Each number is 500 + 25 x the weight over its row's rms, rounded and kept within 0 to 999. Layers, rows and columns count from 0. Numbers have three digits each. The size before them is the row's rms in percent of the matrix's.

# layer 12 MLP gate, 320x128, rms 0.211, rows 256-292, columns 0-127
105:523471492505482524498556506470512500500485471505469493503491497498504529484521497529462553495499496490480498490483504504513516507487524456527508491549516514503482490483519525509532450456484502500499459505497487536549468517448461479528494500477484535483512528488462511507478432512463468491523463490461507491447565524500518472524502504526494484516526495511510466542483522537498501561508
097:492487476486506470537469474476479483493511484507518537464481503505430510485547482472470516526522513472489491474524455443483497483502508478550533493530468494464515502541488510495496533455532517512475488540519513537534514482547511521521467512497504498489517511520548479554496499530478505480494506521483492486489513509510503478478502473508473482535457544497505490451553510484484455506513
102:517508508491516500522535497498514498499453531498468501483488512511498532478524483553514510491477487522478463471515497435513492523563496497486501464518479519490523521514469488466512476468540500486536500531477513487523482505510528521493475533430496482494514546539459515539501512535487536525545524473485518515471472471543499499488476455500506531528519495487491509517526478492444519461474
097:534489510485545509489491516474494507491486460489514489518473502556443483478458555492483499560481524521510508460498546471471492479473497495464463451485491528501487530513533466524498468538492464497495519503478493493547506489539501523523494471504525489474496494480467508508522512483524517515483504488501547456489516501524535556487468467441536499514474487493487504463498495519485490475474
116:553520542504448465470511544483504494539491489487479509466523467522519502510455538509542506499500520505504516480503472485549497519497489490500496501476513491546482505563511474530489480487531533499467516492510518514499488468486482533493494454452514480514455489505487478514492516548480503477482520526464519491491533476460508444480497485468513465526432491504483487449494485496468521493507
104:505495488442470473482530525447528472443506497490469515507511500453527526516505526513474511500488490512510546508505500527547525511498458508513470503498501472504465468516511463537507511513541531476529505496510522492473508499536497502480535524512504528489440512495508509565459452467461461532494525519497469484511510503484538525473472529476523535487483525514519502474505488541499500485535
099:491484499524515496542485522499499497499496503498503483488504531520546445506474522472505515500482493521551488537506535509511482509480503537525487481480495471516510520508520465524467531478474496497499522534542492505487446502483524474484473530488463415504435495501521458534469533498450528486495529517495475475504497519503460494488497503468497532536498473475485476458504493522556514453497
092:529493551489513526515513523504529517475466482496490512517480486492480456492525469528461501504478490473524490508451440454474497506484558454494509531521488475485511443491470482470478484541512487490464532485539467524465490480503461494464468472475517497501492519507500512501497534518473514481559479486497464524492504506464484501498503509488492502512504456529524483539468455484468495457472
097:514513506489535502488472484515551514482488552496456517464468467449488517446522459529479507510525490510490494501521469473470480494515554486488476556512483489515472479498505560516490496482492526493521552462486522564494487497473495529480476494509554459507501505486489497522498510498519471492491538521550493531505502453474501499505486477486515495485485489508488523515523520450505548480479
094:482472491506512503506543504535519554508470487489527484522485492506528484493445519514513535469480520485525522476495498508543508489516482468524490515495495489500528472479502506469508520486503506506476518482439502482463493495519528481483494495458474498497479465473495494479506504457512539519514470503475465557508539468453437442511486515509482476492529510491530481541458525515528511566534
099:527516477493481484475528470521514534463451503517480488512529514505490491489445508475527500545521487498482487525524502530548514513461503460497452503501482515488522466489524462502478444514518513457514510518508511475505528485467460479453544461499510489475510485490494483492483556492475534483519468560517483493514472483469462523493521439534484506482506526532501509525517498510484461492485
095:462504540483484483487458492456465529538526497500504479492469510556515467514509472474551502483455473499575496497489511509504467513482502523467503488509495494486478489519467491497473483512499499482468528462487485491496520473504509526493467553483525492432464444529517505504490526519506516486539473499511462502469507465462489477509491461468466485501518503516516522462515537512495504488454
078:472483539490483499490475533495480484553483489520513523494491498510507515511496531516508456486527473497492499472493545453476466518475454444513541522482560498479494486525476491543520496529507496511494482504532512529496489532531517523468522482498482500517442493544491535497504480515493503479529507496516531501515494546497480496567531470469504544505476522513466478493475511549527442502483
100:493490511505507491501511532445499515516451497475487504510475511516465520513508477522533517523501537487493495487466498490518527504523515487498520509469494522509494511489509501499449530485469491490492497463469462531521523534515493458479502554483519470505471494521477508484503517525523508500510525479466512416463486495522454450525460469537506510488497515485463567531520453503483507568509
103:483494472479471552513540488518507540503468478480442496470493527507505501532518497524545479495476467547503527487580488506477453512536465476478564520517547487533515496496479468505454511490498512511525473496506498491485515503517451489490479505491496482466464503539514520503486524481536504469503477537475459503531488486515518507522501542483489491517502527551510510490494507484481472474483
098:450534452524500477497525499507508456466479452518505521519493463506562505527448515522522522461478562496489567478532461515519500516530506519503495489482510521477464507515501461472485452481484515508465481509529473520476521481498510526518467496503490532504533508466503504538535520459486469511515525487516467530472494525504498463509517492502548507506491513493509528505502515539481500512535
104:521517493468515483517499526517507516533473534494486489499529512459477476529497501523498521547501510527522469501494477539510478499516488529496498538491526521466543516465538455542474560522539522491462501525520520524494472534470557504476531527525497525478517476525533530480490507524494488536507537469459515483470509514519489514471505469476478459515518537470554524501506476494474530477514
095:521522495513499501488498469511488497491512520520476467469481516504430512478521496539489484525449494532502457542507541473524470510484496472522526480532465489483497534475496482492522454476546462485451482519501517502514510495484446464511469507477509474486498549530501471530517494498525552500516513558493474494504441482530467539482514497493498495486474513547485538470485497517486519518499
102:511485471464532467513486416520483489469480495557439499469521451454491504515513534495484466523478494495510509488487520493511528512462533487507502492502496527484477486507515516456509499523488517508461486540493522502503505435530492452472507519503513461542483484499511490513512507490504470504564478547529536496493511503468518479474498463507521474480512488511465484474486491546472515496499
106:520492484532540513465508520531509459522552516481544500511433534497532528493477547517484427502472506504526518491471481457560509465491493528511483476502541517523489504499487490529520535504479485477478518509519478490521536508461500529526490473481544515488486519480530478508537480510517485504516521464482537479509481493520526455508453505497516497513540485517527501517511468508469517479503
100:511492502481576482479487499453496494474464510461487493511485459522490550502494495488450461501479442496474474520515491475469492517520467549535523507473529511493519468508490510483494510476519493447480468491517487466501473480485474507509474497511507527537467530475452482577474499508500473501521482494455470494544511525490489488513534490488508498478520464470509473485499489533494479536494
109:506536532496518479556478528500519481524468510488488515478520490502482493526487500533497528470509501453509488527522468489526492510491483506502516500506502511500490547468492547523466482437521494498494525561465529509496538468500498496500534454491434476501472477449517531547500482453500526488480464477521504523486513520491515485524519501478537460482542535494510533496515530522498516476547
105:493540549478502478511500502480467512526540496499493514490498479518438511537518479496456476536557519439474522487513519467521515512517501523494484484502526506493510512498541503482497508519481481516501525538550504482509507481514525480511506515529513503518451456503504456478511567516514492534492521493517469477498534502511499467519531505484471561458500501490470543482479459480500475530457
103:510513512508518526517485522537510430514491494460466500541549526516478516495452528532497458524516491495493520491456522493470484486465521490445502503492517499514479492473495511509524476486481545519490447526528540502472504467471494472483491575505504521504498525494473492485524482501544482507487469526512497528488539487472514470478501524531521512536485459506500459492518499507430496510497
111:508546511473537468467515468512515506500520488454487460457519519536498491496508488471475492511485506547507494510491515488519482477427490503513509491555493483560524512531513500520509504494544490504549449521544490496454531490504511464502483501513526457456465568489535522485501526499514468518458491492543531488496528476479483525504513514481505474487505521525520485524481503508482488515522
095:494517440553519492533499497505513466486549505485461504460512486509514520465499515494501528533481495517508504522504495512465495518480547479558491520506548493494477457503473543497521521496506506523527490476523473458477523544441550539476475491508479504476423516508492482472468485498471505483510476499501453476519501498508516477549525513478486462514513482505503498504494511485465527475526
102:518478495515497516507475505500502492488484498515477482502533478450469519488512513523484468517464542467484527521488458494466476545505505523477488549485527485472492517477540440519510505506505500550464455450507470522462518502514525458524535495488510470492482498494509491470583511499533535535527508528505476516508521514503552497512467518478515506490523474511494495503499509526513569509505
099:448503532478468527487492474470504467492498446497498500497510511484504537507501516487531523490449490495482515488446461506505506464528487495475500493520487557495504446508483461564517508504465541486490512495519487536568539518552497502553517501513500508502545503508491536514509499503523454497482495528488477477495553521500536485529504483515536525481525498515523517513461520508474492503471
099:510506495508511477476541520452509480527473488467497535482499532449524507522502492510497467508518483480547562511473508523532499514469488514501531469484500520519499477514528481479503494461548503492519503505478504518501473477483477536495492466501526513495498464527513508522494501543475500467475494469461475477471509494488501451478476444486485476592458471516504453484509498503486541525527
100:537528524517494518464532494521544482492503524505482525508509536541481515506503553510471491464491494512464538456496495489521531485466554481493523453539517514506513556495499505523510497520522495540506462480522485530475466514500506477528493475505533465487512496484483505487469497513502528512514420538542482465455507521512459503485498511482486518482470458518515453526497497518500483482535
104:487505523494501469528495479528513510517482463480502523542492472486511512456505469485510490513467472503475526482458535483473500467489514503497494538505510508485469531512446518538467475487500515499565506510516465478456477496484421530512501541516503443465478493507520475483513548494520489516516508531518488496491493488545499475513513513517451496510524496498572493446503501501463502485517
102:512458505478517520511517542509503503489528514531481516477475503518493489492493479499499560486480487480536500489532516488519486465465531527512529464522490504514487525485553503451437498522539510450522514512487542537504502489499485548532498477478492520456475469520501513485508474522503458558483507528497485491503443532478450512498469520511538526501497524500473544516534503493537487503527
097:488493480488525527516493457465498466464476454477498568525514493529524520492497473548499530486488476511532483485521493505517503535495492482527506483503514540480517521509490518511481471515518529493476524566494482535484464486534516534500499478536517522510489518490512493475522516501490491444521528440510492530521502513492493504479469538468563478449506444498522510498518441509508515495482
107:506491543484479532512490479465506548505509524476476445535521492461492492486513528474524497508493485491511465497480493496504530547526550479516441510528517551485540464492508480520509560489513510525488525487463531521454491543493486524471493516478486476524464508553481532521515517512479490484497479481523509472499476467472532494503502546509559509539522470498495506506488510491539529487498
106:501525503503518465520515502494472528521446456526487492448426479510472501505494496503505493505550485479516516485483453536486505517514505507475464512520497478526472505499446503497462527532469546491507512487544440499506464510508541516498456530461481503503454489489477495483520492521460451484487516490509548490480514454502523518498472506476471523506498503522464497514509475512515516527460
096:508481570514449525496478511503447472499498478472498487479468468497479502539484523506552480507449498522563543492507450501488512472482478474521533432538485515503508527472507509487514520532492504490485503504482502480491504499463500540521502523465485454473547508520533528479505505500526505481489468488476490498504498436505481503502501511477519525514463515514475541477482499532517529474504
103:527511463492493528500555475505563495521519463484464496504429529541529504503465514509491533519490524497525478531493523496519451504463496488469509505475512475468504538543530497500492495484504525518494521519548474464452481488522521498488509525509475507482484507505522532477528527514480558527496466518496535469484505526480446495505510503471513513476513527494491478465507481559512529511513
# layer 12 MLP up, 320x128, rms 0.208, rows 256-291, columns 0-127
110:526473515475504524533543522511478505485501509526567499525504510488544502457501535513437488485497503457506513475530454525501482448510475495484520513481516515497494509505506509566500512490519452490492496489511504539523504504536495521489512503493500475486437521476539549467527485452485474474419497495494512493490546480507505453482494514497477520507497511461519490491503523473525497485498
096:482538523517510528495505473480518519494501517484479524499525523494516511507542470517507527513480432482466483503509539481480492496493500472536496516495539533498497537491543518495457501517535487479498509506513523538471517505481483442532459528493516559500495519524455481470505544466486475462502510505476441517518523496495509510471515535526479494497541578492518467526463506524512512505492
102:471547506499496484470468486519501508489493498497488512493534528519504528498494503523456539444446491510480497479517493488524476562560476518462510542533472457504498478474554518550470521545492481522493526472478508513489489465449467545503489509492493512503538505530495501527494492497529504492513508493504471498496539503501493487489554478493488503487481483524461451504480521478488467479450
094:492516527528479491515523486501525517509526513481545495474493524498528425470496512443521483499489480532503518474492512524459485502522464477534473498518496521457472463507481501506499515482478509476507528521539503484507508526468539493480532472547512490509520512485497524517524468509457460522503527531476545481470541492483526484465525446537475525483494506482453517538508481483531499519547
148:481467491514541534531527478513498509497487528517572476515472516483473495486496505468484525502485463511489481527485536494469486509524489496505492542484505512518527518417508505454519513507481485496528520498489504440531494514496504508503536516535540485515506530519502494478513473495524517532501501469516459537484436515526507546503481496496484550469559479483488473537510533513502459492487
099:526481491502529512481487498501522542524526528500477495481526487533501524510469510478506488506496505486508513477528463521550484493527463505487557492475488513452496451493527489510516509509521522535505496438481519485520511470478533489535490539480500498467548462506459504520522478529469454457504498548491499482515526468506569504539512454508458533498502521510486471516501528474496490523539
096:486498477503557481510500509522488534475511507468489520502501510509477474493440494447545511478526484452509504504497510487514459541528504523505505480499510525533513476507518545476540476505502496485494464500492488478490538525554540476526537461506537498512527538510547506511527466462500512497502504498498535510517540476535499538457470525498521444522448511515505489528527527493502534516480
103:525535508495541479515467522458496454488512515495518511523534469500529477526503523481528521539488506503504546488545473500506519506476532525516494477529531510520501540511515473502470479477537479498525478481507480491493524454506523511460574466485504486503524475502491475494477492440484475532482542538497517488514541490507470535515462521526509499534551494501460521497519489543505520461517
098:516474478495481516509510538477530487490494509545458497454477467511493533479502443498520459455511513501507501539482488513488513492496493497505496525498453502544491495512527490516486506511448502513483528537524468554496482503499475495461512524527483486462503496498529410518461492496513511518516530479539495502476533511529474541518506452498496477502465481502512516453528445503515525485471
097:485491500521490527475510542482547500509474477489499457512490494459500504488500464489471513489505449517487525471513493509531482485472494492493525534539479450522478540532519516488544499505499521521504497497534528519517540451472512522545497491506484535461503489519455494507505532517474443504522534522566507506536458451544545521481515498526465506512495479521529496521522516521496480509474
104:516471518494550513490531506492549473535508482495497501520487498512507485506481425467505524441522485473521488504549510542518577485482509475487472500526518493536479541480482502465513550492461550540527475504486501500476450522529548469482484518479467523485498477498531489469486530479501492487463493494504496508518524510495524501518522508507488495505484514490499532472486510440502487486520
104:518493511489561512468489553505459513479495474481493492497513506457512506515515508489534511522489538508514442502462521528503537486499487502483478510513507498546513483510495522487471447522513527484500546501513474494472498525514517486472519516479469493507508525499513510555461502479520580490498503509492496510519560485503504521489527475490527484503476530482527560486502437531529527534461
091:494515528482511504483472522548552506502482496519510481472512502505513518503517499451492474512474513515489480496465486471500514501507491487498501543469498487481440526476479516484508481498534546510466466451482500509502475501514486523485542483485509504522485547536486513527450461469472533532521487479467487521459504493474508497535537489528536476445468503530472563516527483497511509545456
101:504504486506510485501508511498515557495504501510518469483490482519531463511516525505474486452522507468525490502537475489470457468502534471461520448467498516521499560526529453501502493542525493521566536545456516461492489464507533515491508498527475473481522514506502473498514470492502478465475469495503511522496512498492492466485502502476530528463526522480564524496474527519543478502474
104:494500539498470473509490445504504538493521472553476495519467512470474472486537485481518487570480470458493500463500502460481492508492465486534506516552505484515494508469493538517549498504485533540502496504523496521516501505547539447514482479526506548507483499477485504482507507498545495476464488483483501489520555514496513524470535503504465490547459533506475487478532492472501496482520
100:448481488489480547503471484541513516519495508555505520462486475462528495478535524512504520506482504501479499509492491471482503536518517522513484473477459470494516487476513444524514507487469490507483499503494483531486441506483505492530530501586524519487505508509479491488489491523556518585499490476499485518489455501492516469518554495451496547526498481483498497523477506511477502521494
109:472487473526502500542441485511514462516510496485508482489514473461510516479463475498518492467485537511524519474505502468487543498458474503470496505468476438483577484477482476468512470501523476500458494493509520547492513522491481488477486448488478469436494450514512514510549493492498507494492491502505509519529524503485525521480494494495491504561501477515489488474527515475506445497459
097:462485498490527512513516456505532510534484518459498515544534434502488518486517476464501478468562518486518507519476520511551486450471513499505475450525489501507471482487479485473501555493516526501473484482527482512473502562517536475523471465492466522480526490466486485489488513479501517510475473478542489463470486514535523521496493492512482472516504542459492529506525482529490475523497
098:526493482496481492497531455556436494485522496522483534476472481494476520526474517477500547478526470502493518520559545498506488527497478502508491523528502445540516514455510528462495491529546465494492473530515502511514518504490498505508534511508522509529521482506525462504452512500496490533511455490506540494504479505500529493540486431528472509510515482507455491500478489461496522493550
102:537520568488505477516508458488484477461502503505513513512493504522512505518468479503528512556524472512533523499523499486439541521539495514502456524491468530456507499517494537523536494507492504528489480454457478530565505504474509489503500514533479533477500511522479501499480470513487520486505489491465554451511501500476499497468479491449514488510455490477449525467491530507485518526492
093:487559555498532441493507481481536519507527469495519467512511488515526485521512496511510526528478559483497517519507489477482444474456503522465527477554526471526519519499492490532519493476492448487501496501478535495488564466523509496537511483523502511517462518505488500488505475517503479519513456472499488535517530478520505509535509483454470508498524525464495468511453499472476494532493
098:498521478538488480549508516512507498482474489536477491534480513504516483535475496537500495492509509484472467520485506489500515509467517504480498494502488553494531505473463500556494520447479538507543533502495506569504532521471490538512491478502463500504472450457472526496492511493516493464495495516537492543466466535517478517536491454447517478474487493487456481453471518511497517497538
102:444510488475503501508494486511501512522520462477436511513464470489511486484567477493489453514478529505501534516508460496523471528477485488510520499447526510498498530540499528489462445487504520514476474557487521447481489493514525518554532492521506528477527506501486490485539529523495517541519486506502482481490493511498537468473532536524508514486512495506450461497468495540520489503477
098:509479488516491552518538476477511552450477505528519522476475500485507469515548492485483559483463485463472513529512503508494558511535519497526525509503531503458563499520513509478514508537534508461502526498460532521535489491520515502498481495525470506495537498512510498519492516496484494539521517516467485492509495477531499535512541464522508498508544516505455523516545515480487512526558
110:457477495486471475488489497515517494481524486535509582488491473420503473495484492496481489501488520501469496509539534528464491518545498469479470494506471499467528526465484473470507484480510512512507514484502483534481430526452508497496528528515491562544527490521510492500521547528495484500515515528521487511477489485461525512515530457505522524527468490508489544492505500467495518523504
097:478475521539501497498527472457501540460519503511459458498459487484500498501490495479505527482558510512493540529480499479542487504533498499505477512533523528479536537522518503554519528504520479481495523491476470529485489520440534519494499495464504497494492498496493455488456529555512506496483503474491558502560506516526456525536494488503483495522507485504492544542477473527511515539503
106:487494494444522519474531508496484542512483524537494479530456457502497488495502502506459564480516472511508493494495504502522519499511544494498467474521453515494522529462532475505487505504491499481529485565476503502478488493496495517492513500508503483536516489509554481490525447543487511479471489513514499494495437512536445490503536483518518543507479478522540445538516497507532452495513
101:509523513495519500454508522512492473542498518531536438486503462503477484501463505492514528488491489493516467490480532518456551511505431535476489488496490495545488549467528518500527501504530486519527508498494480469477540501564518525436482501486504482535502526477523485515497485531461473485484509541488517472496495517493510472468540496492475480505487532525510492467508481503529472456534
100:523501465478498503488562524489528478549516450474438482485536478497535505499457467528529468526477479494481522447533470495513500548508460498486485502506516505527516526503515440515469486510514516548471535530493491490465491515542457497502512498486492518507494474490506508525495485484456491501486515534539519470519505502506492490471468459462481523462471484504483510478489481529513492459516
103:484481477534524533486543541479521543495484532487537504519504493546463498505500498468515499459463502554507535513491505477507498510545484523523478512522517476568492499489522526525531493520472513452495519440481524534460495459462487511468514487509506486454486532519488521446504496514519514494492495476558470454506463511494473519521504499527487525502492475477520498516481502502514483484467
100:473466487475495495471489514505517527507493519500515482488506493491516482490508514510502464539532473488514511491489491479512457517460471544477534517485516503520526532510504504515505481506480506501479520490487484516486458506473545518481498517483437485499514480535534549438528520467505452498484537496431495480528490463461449464481511548469440480481509449495535512504507474511496530516487
106:505507528483484486528502494498536513478550525489550498478462569480508488515530498499483497531506516484431463502473444540520504469483495515510501504513505548503477487505520465522472476518481510508513503509482478531482511473480482462484505520457531496450501485507482522490549522510533479485513523466544499540495503425559475537513475510502509497503499482500484475519512511514508511463499
092:517516500509496487486552504480488488559495549503474492529474490510520455457502465492476525458513514530495465517515516518493461503512483529480447514506485440499497496516532517496504493504489470504531497499509511478520548502540502492472505535501475478532514520493483536495513506519459489536497488508510526492478428495551470524522548478457482506508522541537555524488512538508506514488525
097:503510481531525506484443512467501487510481493519497500583500499535510462493494470481512528545514504511533497511506448446541518484518507456463501475494510541511500499448528525504480544474526487495502472518501507514485494491474457476506525490462492510518472526491470494470483493535470476522487468523508499485474493469463474544488513488474489521491434507481527537517475536510467482488491
104:490493487464510564449486506467544510488504494443500461511456489504500465510506495506538493524489478531497511494496543476543510486532483466524465456540502551519490515461538486545513462477542518480478492493530559511444455500520499482520474486494508513472535536505514510488489499510519510468468478518521478493477503518495486504492482534499527508497475534497478488514511516497497490446499
099:482528492501514491520513484561498483486495509512538465485552473519566507512555499501439496509472549485486506490508513513492487503496475490524451518464512517490534499527481504507518481512508514509541503515488493511517525472493487496485547550510519502523507515545502483538515483512462505525491486502512508493468474478470511508447510464511502477515508528540555525502537464530515537454549
# layer 12 MLP down (transposed), 320x128, rms 0.181, rows 256-291, columns 0-127
113:468477472496481484521464519528494500510519489475501490495505464512521476471460506497481500509494491473503492479508475526486456519518522490463452488488511487524478473494466464507520549454418508513473559470455528506501480521478517488529510527505509530533498478405511514485478468502521500490476527498474484471502502494492501530500482507466521494508518547501488496448488470478495515455513
100:497533525515522471484497492498486486479498502541481489565490553515542515526452535533517551450484469488499530508459483479483513493528502513456456493480508535446516470560529482494508525482515488540543514511464471483466482524483478494517492498536490516517508515462478466500475487531485528481496501516507497520499498505476472460496490486527507518501534525515487474456513516528508521542492
103:490558505489422509521473508506495491500480493494497492545493479537492501520485490519505547474452499502448506491483504497517515477506495470422522515487483506542490483488521512519516514429498480489533453509507517509518490489520509509525499510456489539549541505539490500485465498480480524524494474484506515504499500525542487498536482486495545514546520486467472484536518513517491537464474
094:492515542457511487524550507490491492505517528529512510470502498503525483513484523544496501488523510458481451488430522502472518448510466496507460511484486520544458453518549518494503496524510499509504504493492481497474487456489475486508533516472475486559481500503467452500484488503498526488485488533476486507523505485505511477487521523512469473507532511523524541547535438461513466478512
115:459497534524514489504517500513512499517516516517537463499480519497496478475495508487499502488509485488482511533479523512505497512494488529504503522548498503458523508328493504514496466549490478521533488525499506495528531505504469508489502492546508499476511563520506481480510500481541483514482491508524486511507494511528493528497494516527495521508524490483521508500481523479523492537476
099:525504478498488524495457501500496505480456485497475512536486489519485486495528478481486498516458504528490438532464501468509502498516499504462517527501500508534469541440491516483534498474476500470528519461517506454538474458509510552515517497477533480514511428509479471512498545543467539503511499524464499541516465492489495502501480501477493535466480480517546506466492511518479523462496
099:501503475508486503491473462480520486510524541507488474490505482496475505526491536485488480458487493526515495495502475485510487478514509517486501500503498500505490497489485475470486512495455472510455500478478550487523494492489455542518501504537539526515475512425505505516533494490559465474504449518543502551451460482441511494461500476525512485478536499478482478512431513497457507480539
107:516512540452500462516482505490498494517501449498491498491519499555495464476505457507521527526498550484489488464505481485496503518496470532531498516492504493507532498506470507528449483506434550537492465546551469529515498486508452475518466458452493507491484566527509492513470486526510532536494492514517501491531502480506506488493482494453513476527489483522507518478469489483459517490520
100:465485498530493480467473461528519499509471481553464489464496502471495476478538481481500485561494526497529491504529473511476491499481518505465517531422488497537456506479462511494526488518479501511509485513474504483492466494492545524489523492556496490506488512451497455552473492480499501501516526491515455531460536532501535557472489481504486480475525496496513496501503478496516538468487
096:528500519504454482474500476470489480537497473498480469495508508532445498517498508494430466522474488515491503499525524537517471472519472480499492506511478547477518496485522511494487509470473540465497538493503476472480486469486497479540495489441481500477531416481508470503480532476489534549493507528519521470513513519523526511523499492498530527515487557479473503517511552520500466506492
103:480501470485489505491512469539520493477462526504521455470468477469495514482470462519488521432550497558482545468500503476480474534530488481535497509466505508524492526475527505528538479484542500477516516496472516539489510518490464496504507523513494481489520524467502513483494551546510498481504509519504480488491479482492502506505513482502506521508408532493539477498523526511525456487466
098:491493491506522498507486459459497491503464507505451501493498522515499533482551466517473576508479480466482552553495527497514504472464491441480499508522506422507508512526477517489492538503525526502471527462507487508492472496500468495544542482524493489516479472473490530495526544482507474485511470456480469486469507502496531510536508509476492497519502495534515464513496509456509505540497
079:482481501521547487519542482492520473525502525500478496549466541498460463497477488475507519515485456457492497554462503526515497489532510519476527504544512493474516519521492490507489464520446494503517490525486468484502552509486506504486513545509507564463531522499525518472541468510499484479488516526492475520526507497511528529490516523540506504544543481492478449498515523492499527524555
101:462444516515509514459465532527495531522513487471478519532481491453539491525484524509495533507479506462506496498545503496532490518526457486503496518492507503495494438481519489509459533485522492506519523555467510517474493489490466542519469505445480475505510419541448514526499515484514478517489504506504512490494494502493497577485504475474522515478523496488502532486512509537499498479492
104:470496482501531534505461504479483513537490458494522531526479508553455489467509493507534454521502480487514528476517504531511488506505498504534537532492499482499492511489482489542490463537488549513484531533463498514444513493557500504530511504492482496492552466530484489530456498466514508507502499504516495528478521495460495513509492483496517502503527532449467482509557500487477475424474
093:480505492500548482489487528517512507515498512521507508482492553455479492489533537553524490497521488472484500535477493556505472486476515510531494504487497506487530513500475498563502494503540492510481499506409519506529462487492482530476522522516513487502463493548498527481543488569500496514523481511501499493471482531510453497518528496463496515524569496503497527468482487473533522486495
108:536492519499486507468543556481499498521490511478469432501502505522480485482506487495504510464492501524484488489494516500507511528499534469547501459514505515509446486498507500475492501539504514468462506507489521490496499471557495521559513506499486511516520553494512455518524555511511489481520497524538484520536491524500513571514533526466479506489557486476486489490492527557480469526530
096:483450506523518539502474503518530465509508513531501470498469518535530462470504509480505499493547492527534522471494468523488489474511519521501542520515508526523528500453454500483496497524464529512563499506489514496498546505513522495478521542488483496524480460500513492515502499478511508497483512441504519485495521452492491504527504511465496490476498502500494473593513543457535514474552
101:466484510502500584483534518495484514502550500476506500529496460490523530449487507507541472519452507490522490511502462477503514485475503482522514498486535526508524450502522499477450488475550492508486530559482496499511521475490514458493453506522500518504485531487537500497511518499521486508496485500510498533456524540458489499474548468494504494507520547495510483506528448484497468538470
100:480504484498535474541501477526470492531530473494525501517507517515525533503467485506499503468496530482478489516486490492485502555496467521532511499456519513506562500513485500478527478526539487514478518511508503473499523500487462469509521526510500535526516508483441501528499501503511536530507493510501544474578499534498524541523491502482455533475512497522493434464497554538465517460514
093:519471531472519446455511522492516488513456503454488497487508514526517555494495488502516441563528474488444497504500509519536511484503513480508507541479569530510503492504523497496500488490475504512483475524492486499516470512465511508485490526499542499472508531476439467530483491507488448479518475449496474479523530526474524494464537489489490495523502535460518537514499485517501520492522
108:507528540533495487496493496493556530516488521518536489462495525469478542506488501507437469446490494456488537480537504486485504453530482498528511521459480510464511503538510459459491531478504498506488531517474545499517453527503506530525546489497545473469490484476501440515527512536513518478472510504492513497527469500498492509470514521474488492501494505510477474486492483477480541542532
103:480481511487495506458517464501505494527502478518482488502518492520480491480473483465468510503476528516457490543508471491514520517461490486523491501562508491501510488471540517462471461475524502512478496500485461472533462486516511505503451441492519511503492510440509558499485547538509480480498478536484499482451486512521558545460493473527535481488471504480472469490511474518479521533507
104:473523493510486505484489532438481514482491551545522533501484474469500483535500516489513480478514494516467490542450483494533512527507480528488546477471538475493476538511496483502525521503479529506511522546471464529484517481508529467533493534486477482507544464566503553505503518487494504492487506473516463476508507530514486560499523499495525517502520507459515472462465455487498521493500
101:498494524502483486470508465446495490504507500499481528510491470503545520514480479476496471481499479517468531480519540517493502543481449488460478538528552515468497513420481534438464506515505491528522490480517482502523487527532490495478470510522497557514517512451502498479535492534492471531529487473544508485505486454533483501516493510521510508516494485512525526518484482542512496532540
095:496493472498506474459507541484533526484486445474503520518541477508516547488530518513498512496532468462502486517469479486484497468478527515473488501467488530465484547564477480538471468466536497452470484507517521501478511536532470486486499499523518480466496478493500516479503461452504475544515483509474501483479533498518524460495501455543523482474542517477498501493539524511521503473517
105:458515545503499491519511467477514527492527522477510506534487495500535515504484514492501502555479496461476495492508512501499501524515505478485475451511534532474493470488468509507521522482496472456506514562526536467505509498481461496486474495532476572500454532513484531482481478467475490463493529509467500513514451481512467463453514500525521559499534501512525491447492493469488476511476
100:541497486525515465530515518506496555518536533464478555495495489509523458493509487516486527522564491517516496500503484505503476485491502493515505504493514471475504503529496505420489460513520496497519490472486515481478512503460513512479508506494521510499472462506486499558485477494476543537536507498508527542482483467529482483518476527497492507525536512453549522493543433464509494546496
093:483472520479521460481485484474553501533490516495496518450499497522526509511474495512519450493478474465478515508513519495460534453501487523519508507491519505516460481503459535488470501448490468525480573486506517516467505522491483546456510478496473511492489466499520524509481447478460481504501519466506494474470483500462469520484485512474528512489455540507513521500481562494505498524541
101:503564511532509549489552571522508504488517469467472533519479475464499499505504498489487500514456494479503494505495509478477550492486531531519503472461496520481516485447525488507493547507471475531460496483492502520523493482503548496500520500462525483526498552541477472512507539478508489467518511475469542512496474522470517468525460477495486531470551493509497485494511499496517525482528
100:505504522500527499445521521529470497509505473527524524500513476482477511503463513480492510502485499498545525517490527524538476544476496495559522513490452517511526486466505532539487476527520511538504491455490488505537505503508524510502456470477505492498561521497501518490475471456520487512479499483503451507510523451485490477515480514538497466510445442492520496563526511529490524461479
108:480461543528488534517548522515508515532486487493482486515506493486503480481477535485486546490544531495503504492503508503574488476503493480507505450531517505511512486505496488525480545521526553530500495540508525505496506480455545485509500534474499572482532533468488500450477526485531502502468460497520530485483450464520497514511482547506513474518523495498488536508488499505498530538527
098:544496482522492532525531496521522477512541475525549510576527496499510533468487506516485506486493509471451491497510510482467530513482505537551507535454479483495506480509514501501491483524493470512483443472509476495499518560515519475500460526481506486473497485523520503569494518449524535506515536497487546480516521535511508499481533505528478483479501482475487529490495483525524459519523
106:563556554505473503509504516534494504478505462521507500544491500520524510476541516525497496465498546489503515512543455483496506469444520537541512507490500505469537490515502530473505513528517501491467483522516487537470502500541474511488510500472484486506450489471433506498521495507481522479481523525537522502533503505468494481508515500498471506531513548477451509561511509515467508513499
105:459515498469457477538484502502439485486549516473510437513504515531491494511495506507510457498488531504512515475507500488521480475468496494516539490467478489516524501530538519516513477493476488512493519499524515448466483510549476506478523492511519489510486502514478486511469531474558460576482476516494511480497513474460499554484504521509538506501471520465449499507523518484492445479506
099:501527498485520514509509474494468496479519475514477504508472503510506511510504501464498496517526522485511548531549442545488489525523484464486486460489520479490486524523442498506462482505551547487497505500510502540512525460489458500536475480491518543481501520465514464540535468482498533507490473487490520530452513473519515505460539470490537549460499520545531537498499484505523509506527